{
  "n_layer": 13,
  "d_mlp": 1536,
  "lr": 0.00168
}
Each number is 128 + 32 x the weight over its row's rms, rounded and kept within 0 to 255. Layers, rows and columns count from 0. Numbers have three digits each. The size before them is the row's rms in percent of the matrix's.

# layer 10 attention key, 384x384, rms 0.0681, rows 215-323, columns 256-383
109:092134145103094164091099089135100093160115118129108127116143086154102147176128099100123174103157174137089127141109137132105108133137131194093147088159079062150157093114119196114120153167130078121147144152140125142131155143098116117120119099149092168148174151156160157177169159081135122115123153126126175082178184113116139090076079145102129106108167136185115108030117197158140105055115
103:122080168184133101096152151132144134120165146140076080126095141138188114077148068127145131180101085080133149134110080173173126127076173175125099129121134124092070151135137113171179090164134133062115117099159136147170100109123181120106147119182123133160136147105115111031156054142109084136128106101146119066124124199121133144161150112119107135180082158148119163064090133150102126131162
101:122050144167166149071128169120160138122141112190108135126130125098105136173168143060089155143137120131157136113099065151075120147112105142181108114116098131113122134087202158126128147058114092093135152109098072126102098108142067067176140057126140159167109161139174147082162148206149132123120112120114084135105183108130144098194138118117121127164141124107095161120089124124100160080167
098:074149138172159086117114094109126083123117135095128102157083147101133107107132176117168154123132065132131145175125091165116115107127166140152122107093168106166117119141128065120096159129079078090182108089147134121145144135035151107052053086125141103114138124144094095055168059113131180088151149146166139136137191164148136120099105114079105106070104116074084101121115172117120200075157
105:118127165142076116154112150186132184140192145117151176129108113168147102137109114097117123085114138098084126154121144114064104076168152148114137163086117137129096103119147150101109106205098161128153123113142147158107112118137156138105110065165162115163107162104097119140089128159118119115157104152143185160152168078088126155123091118109140084109147114132134135147167115122143163080157
104:097180150189077158130185174120138121086152148163143160133158125132117112110140093111149091090109117128178136153132128190119142065165107116179160127134150121170110153083167190143143162162144112103044076144079168219112092136149051086147089106156115127090115144125126116158105147167106084087100102141117120083124094100143125116128115135104076093089113122183146121136120095121105164068125
118:135125126112109101104159153137176117174098104105123095134095109037150084055083157157149105115139110086082099179149174084161142125146139096103123119072195113170189085175150079105073114182099179093184101138172185096161168186107165143041175193137164103077119153091063091118085154125101119131183147114141122162143148096148099163115100136194126127172104120108121138163143130108175140216097
105:097115116147133109144147198119134139119080119108142143123122117094124116101110073105130159123133117105120153119134140125131126151132151155138135126136118097063129189189148186113133097172149144151095177116076144141161099112161053130099172149139135164093147123190135091088167156111151134139104117139153084101121108177103105106104114097110094116114136102134136098154162104180066167102090
116:152123178073198105119102088126151107147143122169173119149124081100170137050167113185179102133099175119087167079155155133184128079152116121158140084138160110132163130118075094106082179100123125142146132157165152068124128163137156109123238124111132153099163090162052124174062134126123165106171160111148114157155086069235160038169143136159138128135144156118144086094122164113091065151133
086:089070123115124157145167139117137065147139136116131151161092063134172171089115101205102096128169168152090142179174190140142122157143071130157104118155131099155119125128105139081146086215119114117123069116147153159145114150112153155050115159137149133116121131100138109191075109189064099174137153168115146126177113153129129141025074162163103104140112114178081139162145112123217105103089
102:165161077142144118138181085074111082074099081135142088161155130102153121160126167163097101103162087131104087137119090124139139127111140158098155138108139095131162164150142045148107117097143132149080104096141089167067144170077134110146136172076143169138095132084094147104125120127142076150091125137148071168105120127110109197048137072103179085134119075116168136163096164142113159122101
106:131119089161125102102159114100177156140072147082133141179127144092150110089095088158116128145125089176124084101160157138219152111136125148069108136088190132199150146127120097149100089150111184098097086071129166157122145128127115090075147163125155104073170159143137077159178101138083042141179126111126053109135126120129088154086182105189136124117076060127127078171160091134157111168086
105:174156126140162135126125126158126180122160113131118116174164145147102151101149182106130116155134105133177130111140164172118121156126171149134088145177166153127112180108131107166203210130113117113107137144115140043080136119121133138135159142076104133192125146141137129068154130133136167143116139098140094110050110098127141129150130100097155086101071124137172108157136135093073146146152
100:140113123130124097107106081154169154117094126186143101159143199166087151165123135139123131126139117113214202061172176111223106127144084172107102112136164097139107136161171155135157173090129127125144113111113162182119096143157106127129115123179099162080146098162113149133122118123101159116112124145089153145113095135111149085094137101153172071109117143050079176187153093145113158114125
111:159186130148095113171054162187102111133126141072113107105138102122146110108054140144100087148112172074147133111074136104167131059137095140103118119063105104152096148125135142171099131177084149116109141055169120189167136164117183121136144127175169121165093105127151119218139127094132114109149110199121183165106200125103102160079090133117121070162118131084047130160189116146136139118076
106:136104171125160143106129093150165135173084134089119146156172191102156112093127143174104157155100097141107161122211150143131140169167050157057068108111162160150124123122112148140101090185098147098134163144145147124154148163155093152108068136114135161064103143128113120145121132212064141113105179113106111092140160115146101113086128128159123124138119135149178133129077102143131177135105
099:158137158110148126134150143138122139121204125117123116047152128172146120181124175075136140138141133120142155113110072116120141150094185106157110148181112186131115171111133179126165145116111135200171146174117100115150105115173152070181097061144105104150087129155137157144111131159106125210123080095143143125074135116082066101208165126109147140118154109050145178105169115092102170123124
088:112081096044118073181123127113102060156173068094135117134182123158177141071077134201156145138138144129176165124135174156214143104129134166150122113131164062197164108125098099104160088129141122138119082126180153174110110151178212207108176138092154141159143100142152118146153113121148122147110126126158125161127107198156129188115083154153143149119091180133115112196116156135162067183086
106:129159153099156117104132124140100107113123154120171156093147129169124165161105151087125130144137143092123134142107087152154092138096094107163108128179149150151049062077127081110148158097177150112179135109099142041143097117144170168154135084081147108151108197133132159113136111104141138133130061083115152096122159093127107077214141110067095153118162116102116032122140157079122141126089
109:097141120200089088153125134128139145128119170132064111089133126137124117141130148142123118129077131143147132168133134133136114113092118167066133112087121135152058140184124087073070071129112088098157125110231178168136135116128089153130116166213133109080092158063075116127127145069128120150127132109083128135100137172138151150141087163124127135120083096110054158145141099163158173164124
108:128114148087113155157175106062073116110107159116161104119124112124159138130103078134115121094136153141124129141128118112114066171134158138172172076063127109153116103189063079128110102133116155136125108164183159163111135135100156140100146148073125128116144103120134144207095120122130131151145102188124148188116152152100170160103099164158165080169074149085096116162169157142124096135102
112:157148113108120161140134143127112138114149163139144099125138177103160113084092122147108117155102137154124133126200095106152138120223181170148106117106164140083128132156055139127151131126099154091146091126101122088170114181113121150119172145134138139126094123148107167171149174100103132078163101123139130153153147112092123185171131134099125174138112173161130097162117198139133089174108
114:157099156140164103165102144201116144115165079167157119067130124117120126157121115058125157148128124115167128094069104149084119165093123116142153114127078114149063150107140134145132140087083096158132145154118094141140091115104097108137081080150167122130179089133122172141149128140183082112116101160111106090129162127150185085134188100119152096110168094087103106132113194100119146117150
102:139150131200139105048132172057129162145151037144139106124108096104168076143194100155096104129166129138110056159145153184097189083140120102074122130129125149142169139138090071106098118091132131130141124074175129082093186122173144068090098158145146098112150131106130134101091159146107137143116091099146139133124090139128046081047161126120079119149184130104132120126120119158121186107092
095:081177129078119113130141149171124124081092096094088123089119135089163171120173135160147092099127108152118113133127152155180131230135122108168150078144129102103179116072153146103119136137191084096120146128100113127122149171113208116186089112095142108119160090127120120112178073065098070152129137147148096143113159104116095088123147091130149118117144160149178154164134159142127075126140
102:158079113149130123112143166076108186131156120072076127120110160062145085099120135110120147158139080121139134097186108154141171123158123146108130122129166110152118145133117152087160094090048162084114101140146166106137107141183074136113140146146147091108110138182127142148160161161127112115107128117091163149181136159085087156132172113062067094185110163076138145162199085175121170117120
102:113064176108119123155137135141104150090034130145051128181141103189067127129110103123142144134113143094204128136099121150162106102078084163133127064128144179140097181107204117107166132086144074134087140134126113167143134125118136172072152057201101144150106139084110172129112147099174151081071151116142213123082189094127165096141119076106100144124158046095148155070146118131129157109134
097:089110119139083124174163120120137097109125091122139105143099147091098187125128146125128139074104146104149163137134112157060108087141108086176102160207137119151092130154169100105134201135110123113123132079111170145073100147255109158134042125063070122157145135133083108153189138074138124145086166072152148096134162152170098104052088139106101140108104160111106103185122094124178181109089
113:156175121155127148091082098179149133181137141119196105129117151103165142147143089106078082140166150134209117189161131135127109134103068080128138119087188197189131127175114126092140102127081136126132131097191151077106146135178103132034128177135113114118129138137081147154123177104110136097123137157146135067104120132213105096156101105113123155103148111131147100146133151144074159179223
098:110227192134121125166080118125148159138084096162186195134096154171094134119119166115105098101156161124083152102088081168117120184168143124158171129178066090154144111107142091131146219086140071106119119132094091218082158163112156121139093148076098140148075087156136164067143170122149126154151155131190086147155132150153128100106144074108110099129096176082144134125124119094140103118116
106:102123134173177130107145113117096101124146074119074131079103174138119121176132143089132115115147102102165116165115112139113136082104181091077128152133167166154039155103185143165099146126196172119100082098161129071125132075119116091114108065114129072087106147090169077109160109095159094129125095102158105147137070112140144112154106171107147102159161145068056127137111110148116127049189
113:158142133124139127150120043165142131116067162149078155113106109185056083093123113177090146111151101108139110132171135131154148083150078139085098151156156057112143157088118134104127109144205124108139060027155143171088129154118096135118145139074148094110088173133182149109122141122127120129068129096088171086129103153094058153087124149126123151142133131128103159135117120096181118070087
105:113112121124114138165097173150106147071131133185130101138142053116095153167142091091093084108091150121192194153146095135108114120113063147115104179074140096137118170127108103157163116133139118109116110105134153153090143117094101154166108101153193100104147136126120165145104154111113168075114118157074137091099146159134148081103135113108087146157132121143073088138172116169167105047160
100:143130050135113105147128150159181093085108145128191137177129047121139087136146089134154104094099149140079085078175118119142112129152042117123118088062153146132149092122131159113145175156127075160094049141110102148130089144121097091086175192121135138159131164112118147121133139117120149159151165170126172138040150088199141052147128147109123109093131098146150154119150151208138118080125
116:115091126168144116123106132130113094123129063094119114108145087166110168125093121054133130101127110105213118103068071151093116102122195166169126113167071098112109081070092163099124142108115063153165161172116086090113174117162176146171102108088103111191146173152184137154154105160172160133098141104130091171105147170119132123145149185111093100080183101148128146108091137089086093155130
109:127118104135137141080115053131121150118177121145136115135161132159121139155144143074110202150122168122150130087120112064097148184074158138156152177139092147134129147110132109102118148142115123151108156190131057072118103140094111091153125091067170153097114083135180164131156106157175138154139081110114128075124111062145122163190128089127105189130153126122129089078117137049095120098145
096:151131113120164151067148098114153162154138142065161137098139169048175093106154150129115137130146073067083165098157163104121136099165106095145091093198091174151158150130209159143115117188156199157099102049160133120110090081084100125096106096151157119134138058085141156121129113124118118146212165190159173142115159099195125169112136090123164129161159127209108113106141141096126107085142
102:114110082130113090110114076156125169122165041107126087131108079151119108108161117144132144143118145122111150146134130115097108111133187098144107171170104240091147118137112124195189140117139108099161201134162129099115189102070184144173143103107153134182133139095114187147134109132148133105165151116056072108101172127148133150140123129123171156144142117109123083111133151151124185146123
085:095077147118125086154067095123136106119162137121153095107129146120137145156095068083081183157136128133164100173086102153123099176108135083060098132143042133086056184098152202112116106141123130103144143178083106185167098097112145110164085110094085160096188127160110138112120127120116131154129130099165142139092193150124108148173157071101149171083099160133177105024156109132135175132185
105:144076131073042132126154108143125153097128121090137125115100136126124066096156173129137132147156151152136081159102075111129117120089132155093109149098184157162141116158119110117088188129107127088176129124120156180129141156123152116160077138145078190160129161157128101095080117090099133071134144162116125140146179137150120092156147158093123203114080192117094117140120164115143168133145
094:174135156198078157162136118132063181067126127177144056172198177160128143117108124083134145172126057095155052155155105131138125139141081145126156187166129102193119159132112115193127224094130103109149136145135187127145196142180144129138088181098088117055087130116092082125109136028119140063089099125066103158170144083086129092126128141141106098113107115158115089136119069140143165142140
084:127150107207085088088124151095157109159112105124145154077149079109125169174078102093076134116150100143092146157106160115119115115129117092159206040152118127156084181215156183147143101101140082174124123138075180132168096091114138167148106122165116126145097171136172097152112120100155162079204089129128157108162165101049116123166153102111195126124152173101156148141138133195140063154151
079:123117136101127078118079134146176098151099160139176132080156123115159112161117124129114091153123134201161113060073085155121082177166123112112103131176112140140089141150110139116166101106149090150149153163119092100098087134110144214147098168114138136171125096090088111108109124136153147117136130124123162103097166104099186117080151088154109126137148133159089088094177142133165110153065
097:148165152042181107141109090169126141112156107116118131149115107126107126089175124138165161133146113105140141116124147088114163121160140149156117114136108156110128097123117173122125122103095148125179087111157111087085089172130136086060158081117156178137138126086131154123168111123098060166119158111138199131078133170173133171118144154114122140205125162162091155149161155141117129156116
090:144118102166154127099131122163066012081103129124113097100111127183109119151120149110105170069137128066121131159144105180128199128111101128158109149131118132135152179177074115135063085083182153162073153166143085136156150096157102041137081142124164152088120119149165147122111107105164117140108132190102049113143151132173124136170144113148137193100195124105143133152155115160115090111104
085:176141085158199126075115141127128106136093189147137079147115113149142090146116115107122097141000071114107122119127139172105134075130132128105147100125172131162147185148099118109163117139149112123140131118114159101159199136108104206136095192124118089082096131235119119104084143165118139123090147153100139084188103114103163086097150143164118123076178159068172127168125117185155100147191
107:083179137126069105118101115147185171148142109115129124190157127090195147149179120111116098133209154160143116124141140119135068110107146120116155145145108120132103091193101186127152133131069093093172084110093140139111084133127099172134147095106122167186124117059089185154116153144149134098175125116114165120121164143133143072113092163103099122187119171202076113106135122075172119142127
079:114102179116143140166093108121097113111116112163113124101077134103131099120139124178146112131153090149151129150106091100144066127159056133088075131104110162138131112180116148121095105120082125157126120121129137119133200072129100098092126154046117133132192139144106168157156116146113082217094210100159102135129159129190108160092125103136112117155120079163133137112204126138049168098116
089:125132091083131128092145108120112112133089129161167089133136123163173081083146097147146133144087133076154211157133098141075107049151092125112097141067163138136105143150101133079141132166123106111096146086153140116128165099106130136134102138125091145132061179085127126101153126140118086143097072116120083109162127131127141109103121109140097175079111131106151134174157152141124142097136
079:170129081097152127106193122121102117161078131130171065144131138149133134124119096169107141113055159094110108098136097120145124086101087130098083109098150114094158141148142123151109096173162127147122152146152105177163163112102170145181057110158114116045082130193138057185102105102132099163091120091117113109227136100087088111115136081136146169091161096133150145156119110127146141094167
091:108128157136085145075167151111130055090101113170083102098149103158123149160105097096109143107099130128063127155126174172100128092071128179119147114147091066097096138128155102112120093158129075105163159157097142155136097153155155128154113154118102126061116088122141082108156125134083187130120078091132093131174113103108184096123168095129139141130142110088131148150142151193202165103109
083:156153077066143176170083092151104215147083091097179150159098168118127099079173139206112142122118183140158161094132149084167156089080052130143110149136170170158150164172113154078089156139066141178175080120123177113118138082139101111097116081171165142114146148114039144163140156129159114134111170087159126138139122138192120162127051067155106157155074083137099132097156102113119117095168
084:142121107165185127089155107122100167124159103137108058135156155116110142159110095111104153081084170171186117114118140120144137164087181122122127127166140104166139084159110074209139141098117164120209195146112116100162154115172197137150100118162110147099077125140141054089108112100157109095120100177141102182141137110068167072147115173141084131139151133087136080138108108133120094105092
067:120143106140122117123125166134149054147191158196107056095123116161125068148144120075185081116114067061076208134048154143144126126120203142082134153141076085090121100049111098101147109146152137132098163149120165109127144128095136127122173122121101135132156077155177178118130104152097128101108098174143156098164085112115102099102129167179117097119142100164141147178137122150162126096108
084:125099109105084149133089110119144103129165103125198164117160098106155115143110174156094152173180167146133129060155126135161123133189098104144078099111117141086142132142120200158088147079171137157115084187127100097139071187113113163136157075095134134215144141113108135175095107113158165122146115069189156112114189153137092167135163118077196177167156098188154121095132169124100098157139
081:109106099127195151091085101165130097110133095106118129107114113120100149178162134152175113113120146108106156110125141105156164147112146155110102104108046101095154079115109150161074137102116128174063143166091110093108074155096157085144137065065109145137160123105163154150106107138159130103148134174217123089080149141173174158100152175110073159168146105174060129172142176095136068104150
081:120107100132108140075090104137118199109150072089187152142125150070142124092129115202091148157154143166135097119158157076104097113165079135142127118109192117133135143133155174161076168124145150183182106092169127183124139139153097141105073088130153095119173154135075112135153163126142129182099150081094082219123175106173077144111100069105123120130128127120139127098143117113146174090110
082:139077076092157094145109154077071111114076090108144136139132079105135130112122094160134167124079141130203114100144112096127167097128097115182127122126171110160120146205137116097096156116104123123154172091120117144127154122120138126116110128139129103168116190126161085118124176127197103131120112147135140107149154161139101175188109101108086092158138133145123138148096139100076163131195
086:140113167113164142127120128098155159061095139146160209130145083141082213143127156142119153103141159199179157164155163109139114139157071106144074136142166121138130137136182129143110140133138107091104153150156092186073123181079072107148122127106114154125164137046122121117116106140185140126119108137156127137143087139177126190095092068148152142148164196105120121116128111124138121098123
087:131153118145143182138139142103164079162179189123117121121167153141147132137139177103090138122158081113125117128111137110106132158156159157078067180100092147113119143082177154124189109106112143060036118125121117196127158161174113146103070086081111091173142074114169085100112131165110113097132139112161153093140149104038082175132093116144114110112117096192183175163161116103161173124055
090:141119143100143111146111151106082073166167105165136140111120149191092132139128136125169107085119143136096220107071123109019154153117201135098145123145116132107123136140106137074144144136116114182132149161090119139119107117169069096192051084132101139087116130105133150141136128139169108128141133156182133136139128089127148096171122121126062163090158140117207122203121090102117131070130
096:123102169178191074070153144103089105145133126128111093167138035089185117162123100107126092143135072128159114154158158163124136050124173108155102086119127082175146112123132045120072107131092172120173121080148156097141145160142152097090143122147162088140134102119139122071134106165135146143098112120121121173133131151178134195099128168153194115203133131100087100084155110146116108142098
104:162057134070127131143110143127136103134169148123129096089076116123197150107117101120190132131118115127151127126060087133191135122095193048153119137211140118107086124123116075105132098100224140218169153141114087071100123154120173183151168072133134148132173105099082082145142134082171149105110117121133091180185117120203096079221147068092137131117158159125113118128168182082127110105141
113:153073154174074114130126109129130143172162174069099162156148122177152101117127083189152088118175149137108084097141115111190128029155136115098086159151162159119186092090098130121102093147129143173118137080155117135202071156160085144139149118124147099078068105180214112088128186151133109156113157101133153071166114112065123165109169104106146142156104112171133168136149089156129098128116
116:129155128114178103096151088133167111117074094102076190135122087140146161125129131151138075108143150177114167152135192099172118119162135114104126067098123074153161076098095149113060119181160099083180087065255103122158138118114154114085150174070103114171078155097125109119148134123157085195131159116145128119091155134097149139088100153160179092129133154072093195097164128135090129160103
126:055118141053119154152132153161148062132167093126147050097124103145102193099109100102126170145123160192189124121118110124102103147114206152179137135186108098092107111109134153086117151095169075130186138190095059118150147091171188125157120122131098140119166119134114067131164066115139090130075164118143085182130135129155155102189106183148082160100145176142130084096101170075179104172142
101:151111053079144063111104164148172102154144084108123143087123113123121124114104118133148094147105106154104067107111131133148139142127129115170113120153080115089211124117137160143105112151141074126108163175127096117137093062084113151075161233134096149123170069134152135157142090152156113150142164099189063142096127145186120135148168112073132141106093125125153100073115228090124118161133
103:066116093112121122104184103123119122140144152128196035106064198148087172153123108129127126105101145098043056123155107136089108208126102081117137168154133132102159117110121118139173096151167107191131144134108109154097128186154159154127204108094093143129123149198130157047155105141106167145107077086083117153152139080090117137093107130127153161117152108091116122111094105104162088156135
107:144154095102197161118083093158127152169145083167158118160136100141109175166161110099097166165102139130161125121133113140121101141128154105158120113146080148150132137116101141122185105169087095086123135162126089130089106115137107147112153115141136147134101117118094142148146123130150109151125108097167135118124105132111144147132108109167162129129154164112177113089137161117099156138211
107:119110152152170152152100121071129119162129082105135162103144092149071200105112198096124131158152129090164146092099081188131105113078138173116166134179085163150123123142145145110153135078124086152156176141100158154066100168155104184126149136088123158157140137119150107109145133085127150122133132076186193107070111128170127146187117103109145113135109090142122120063109178040156147186131
104:124167116080091143115124099098091093120143117182138139084079148125137086137144157086139147101114103076119183121064076133159128171151162095166118164202103106056131171115116150146152154123107120194109211130124121139131144124125133064192119108147105156121113152120116107091127188100148113146107155182134088115130125124190081123150139129063128112131175145147199148078112165089131125123181
115:125116074162121168174114159114134125151129112136157129094094105088161137149160174078172120144108135120148121159113121181143135194099166138172135128211084071104141106176071160128137127087084111166174184203143119103116130135100133112149186085108158168144154089145095100081116116111126063114121143133136154163108149107128140098187130156112072172090168112170192085085119123104067115158142
105:082184145150128053183137151151139155088177140128114168154132102177107124155151114087130147122112179153121113152126187132191094142155168097132129205143088115151127119137101137208144205141138060115158109158061147132132132116099126153149124112092134189140093112126143112089155133130086097114115125228106116088151168135062123143125062159090115113161100131183114050145153092065162141123113
113:108087157096161144074127116068044070086175135191105046058090151119115182105134133103121180105104091115176175145080060143045138135124154116140115124159087118124115130103149089147114143099151136161117198179067081091133180125184136107179145086113126100064106099149139087188140082084130165125107119135076086171160079064164156197171127199120098167130140145056135071153118141117086113109140
107:129117116094102136169163126144156059139079190126132151137135086113118144089108077208091137110165182188104091122159160078132123109178103115088142159103158172182109117146131122120140125121128155108077098148170165168093084167094068165154144187132125158135111111105085162141081150156101157140123106112063141072150127136165181128082119116114153134147077117117115105153115099170166117146093
091:107105146120135082163134188179148178112118119112130193135142111205093121155142154126140097131166140162193180141151136165140148152098049101051112167149131190111143212149152133165088085128132118163131108076139158178084115076121038145122095121114171090094169120152176132083163150153070111130093144151080123043100151161124178092071118145128121064124145098107086114126151109093215167083077
102:134127110139106115148167112114115180169143102112152114129148103032163132085124118137144075144157189126113060158101161146195147105131128138145159111146177150112125151160143133147104010122043105122145096063152151115132080128124160159145100124128124122147163139118066142190126074007148095142144135139122094143139146177086109136142109099102192114139155146124117094166165173147162127191138
111:157128126119131153123137184134145105134132128117151113176115152106125092096140176167100104151132092133127136149169147130178158132138123125099087130110191141166156120116080114133172093115136161135117139075158161122151171123136132133107177136203136132158117123164103123047119132074105190109200112135184120180134097122076158220059101099109170154179129125167123124117151107200146147176172
102:073158166142161066170131102117132128094099167090127169160189162164106184137184097109134022124132209116141140115158177120175092127123079144141159107095125135160091132123163159124153131154112131155129032058169191081130127128074088218056176091105155110161158120096130117197086185150113153097128083106130158092052099148119141090133146113170171096089100127128067121107178151169147120125139
104:127121109132119053148139144067126126115157118103097179128117101121157128169130132083157109104111119141156121157138124129137125192099155141120122089112135133107107160107123114095166124143121131113129154145142127122161129115146101083166112136148161073113162143127079158173163097211144109185146073124209134140191124133135177122133181089136150113160093076091147138194154107128139173110091
112:091133141135161088092101096109098117118134114148126124113129112077094141205161181103134169089206158119166137097094147130071181168051163106093132158158096153127150192154179078171167162122119120098100170159109118129150138108114152112112112075110113126129102111114132114089176126097179148164177131141109094115098173108122104111110171148106131146130130117140139115138125158133088108111128
107:094084105086132113114095095129115127144205093123146098141111137163159183105117120075130158157103114152128163115147067148160112162068172173131122153172077132064152157111117182100142109164167101132172148131061104109186180088049206097136154102105102141156119161192120122098188098169147144119151127169085083126105154145115151163225136152086120155066133077121116101137145191165093057115151
102:103185122128136089155089165147154126175181111105184161138106094129099136202113143118136096090118186186112141101080148126090117122118122114142136140097147165129142080175132136130184134120072138137148116144118119165081130135138118122137115147117128127137108171131107159084117141085138120196119134241171136177104149079206183093138098173130129118111171087127134104143143171137147084152146
110:136099180158162139075201171066137130127110123108168119089122116087177139140149130150099133119111041138138162104146130157136138146148147137087118138169142158112087158150174116145050066090141152153133168154183103093094162120102154083119103146123100103128133133193175094094123085147131147150137126119087097110158157127183118093072105102148178119092095130124124144159115106133136151149156
095:100084127157120178191158158035113124071105180148084122142142130144034189156120138108172144133116129125122126093108124126132140176167125139177213089171095112056200138139094189119144136107099143133132094138122117111114105155160086102133117120146141113111178089107131145148164127160150128127061149178133126112154072129119188166072103176109111105108107150100108150142143105152104163118163
101:135125165133164142131105126127104056124174155138089098072086092204143118112093073094149128125075144136077142138116087131120156156099141099149133101185123112122127200115101177135143137137151159137194142146130117162187154109125178121175133142119091112097176198114175129088155128145109145168134086068126121133149150113138122139135121178130155136068154086069168158065145159160114093128097
110:154124081100118126096122153134127123132174148109084105065145126122149145119114087071158130099139148083107082129161113101120132103105201118123106140141095163118143105118170109136099145126120210134111161157180100117108068119116136050156142092101103140154136136107126108119120108194166136141122110137149100154131183073138147132222094160116096177134126116108170078102143188090151135152184
118:118060136124135141088135151138144114120212141122085101134102101151129128099199069071136148151120187134091143110159108129085112128121177140199153136145107131175153073114166149160160132123091155173133071163145111165119144135179115162102178107158111179141129082117201115135132107149132084069123082069164164089145148085148153087138069163117122114138161166143112099119099076105143093115181
112:097171146147112117133126143054103146169061178094088144159139163143126110096090138175137098126143037148144111120137134154177124133156110132073171124105145106157124147118131134173117060146120159135098114111112178136156182142042104194093133201142134111071090091140155111120096110130086059162130121132181109093193099110073130106113144137126143136161126105073155175128126102149127103151158
104:126101094154128118100098161119107125101165145142144160121135084181102123158125167074123134114123147099161107135084085156030112118080136141124104117181085135141083105119125145135112124113152157120074112080138171149090111132149110066135116079109121054155131121148074111162152165156149106148094077078206135132104147112119130132119164113111091149146181115131136108106133132097139146055143
109:169152048099163094154140112088059120126206062132115067165118134165149104108129117109135139169101158077199156139103054107123147144104157144126165105163110172153149112177122068105117147120175091155153153134125111078130166148174157109141172186107137135109145123137150119144083122137136116164093140093098071136174143141100125097155186129135084157127138126145131133177082179111114134148096
112:144138165088112108097088160107120132130146113156146110147136118141148172069136117146112090121181137113106101068168080139097135186138153134142139170101124094132192185129087110180123128134102142145130114163136072088128111168147251115168154109096147157091142126094098126151116094135105170117167130124121107130142153091152092114099129114129148109138151124081102121099113150036118046153134
100:128175122127107173193120110174147196152094148050079113149132147111085117166155145149089152139076124189187132052104092129125131096139092121144147155113134166153106132140135146140168117116078106181137095136137108090133147101164079128179065141141124115165079155151130152133104134125138144085126127142100138107096164140120143079159165156077131142129130134136069103138127114186155113146114
113:098102088113145107142122161085107057135124119102127069080127155078171105095100161132146121116101145138125169140157124182131153149099127064119124091146158095115138179127123114122176112109117140121166151144117084096163126082158175105175108174095133145027141178135157081190100120212119126161125140100151079119175084172080117154125138099097119090140128141061130128167149146137058166169126
108:113134176131084108128142092118161103072109160095124172170142073145133136156121088181108148081192166136124105131125154077186118106143021148135108107088111140122130072078130191093063078099162079060088085081137071177111043139121158114143120093124127137175140148123170180103125144112073120085088163144101179088124138164125104130057117079140128114185086132190072149070134116143163122071095
105:185107149152198118107131115097117105119165081146129160124166180116128079133123129134094163165126102147162100089134091101101109139134144146091130089124089083129111160157142126195132143079124114066157122120066074089186106132094127117127105168133155171139130120130132179145141148168104125161101103123070122165157142153087140128136157136111146088148146158131122103179149155173125174111029
112:072160102114096117119110149133111096161119110124167089183131116081146115098130132168190135131105074158132078110181099143101136148156146122107130181137174132176172165118135114097108098158123101141122120092094174103139122125151082084050091106141140116058080162085068125144156153140109114127144171064104171066160093128174072116135108120140105172110136161091155154140140150158137149077153
107:121218157119090145110153121089140158131165106151185081158157174116167135158156124165125102146109106148085110133138119159053148135165140090141171155163109140134122142179086122143145125138112180110139200128119181150126174098115131130080071117126087099096138084097067116051110143111151108051140127156046086129120102089115124124157108163121062205141119200105144086097132092105108156109158
101:083108139131094091098078125163132073163166175127111116143140140090122130093121119094153109142127061093137144135112143106047136087159153093070111112143114214108129144113169183125135199130123141109105139148118143126157129093109075153108118122216139100076199092190115144163173136155141095105194173178118124104125118116115156079182127138172102111150126082105144110071150083134094216137158
100:116107145130133099181147179158133171080145201150180071086113157110091118144112128112139136113094095161123202125120102176113087149137131124122153170098061125114102163129144117153132107168132103103113156090144166189173109128133070177181152148102101175085062109146141110138107131157142136109094151154083083110107125183116190167140156136130082167148106125068178152102113095152085161182099
103:150161183122121103088142150146145192111120161090164181147116115098096075106140129179070147144133158137103132172168131120148149062151113108096112119128207126160151143097171075141135080159122162110113073059186159076108102162131077139104167139160180101135068157135089113075131164085132162132135083103110136110115139137063138168069065144122147148139117154108091100112180071174163127152116
108:078142131110152146144148059158107063142120157168160142156155129113155111180113121115091139103162166121110112111109152131195061148133115152216139110131047037141144040109156092114093144115128115152155146151110139169176110188081159110106125082151140158124107096110141121093145136128104144100091162192187122148128187069147158127178168125153182088104164053166133168174150136061135093146166
106:130135132145099166161145129072114150135054141080099177129110036111161067127143118103085097097166111174107095136151194134105119148193062123025163107065135118119134180122132114055041110104089133112083116124163172172082123145072068121079146111184151158170171158117123173100081178126070156108118150138141170122109139115138138181066126101131189125106121142145172167113147159173139175122088
091:135111146143174170117157141117189116187152073089149153095147161113170165120106088123066142140169110146110120124133116133138141159104142085118133150140181125119123095078151103119132040109186124124128121140105131091150139098102099179153159141173156162121182197095118152069169122144122158135097144147119109102104096181156148193159108171155161173134138123136101111088105130063147129190122
109:071172133107084141174182116153135188147145157105106208103119145124094157156139118057113115160160118142135130129129174121178125138152095136139079148198106144102135095080151185156129125098159137120116134148074123145102099110140070148186165168114173125160181136088118164101222111124144095121107089104142154164135079162079091131179120139121177139182103090203070112135089103137161069163125
103:135122054150142129104136110069147063099160130116111113110148124100143086113106132085147135121083122125078111138190118111171160087123150092119164127099111099135161166126099090063123113141147103089089099125138093108070134093088136104158131064123084044093095119121186149111074097131078169101110126116146138072192140183163098149133155081137175134100067143111187135110097130154126087175147
127:112134110127132127121163185126151104159164222117112143120141127168109134165165125063089123128193177094145161112000142121104110152125143149154131131165052142080045134107164122131179103088094080134150153134082142124089142117152148204135123128100129108193100115133120106098184080165172093127163095161065143108130120160091104157142079125141157137128117050160128114146128139056154086210104
118:121142132167121138122099070104133134135120030112116108124070108123156102131145122128138169146049151122119107113199096110127175119137109109070145102082179093161158132130091153122101139140138148099098131111169107147156148123073103039124150124165090092087123162138198174105079179079080154111093087108179158100157144152183173096122145064096113114097131189081136088082117111197102129043137
113:085151139196175117100163141113120078109188173122047100098186065151124173145151120070184159131149131127142134163096111147141138085070151118173112097118082156082089127107180102088165147093126102083119124100113168113112150106102156123125102026070101059144151110088176129061165083156176105152157177140090158081121142171151125160190132146171132108131125135116087132111129114079142094184114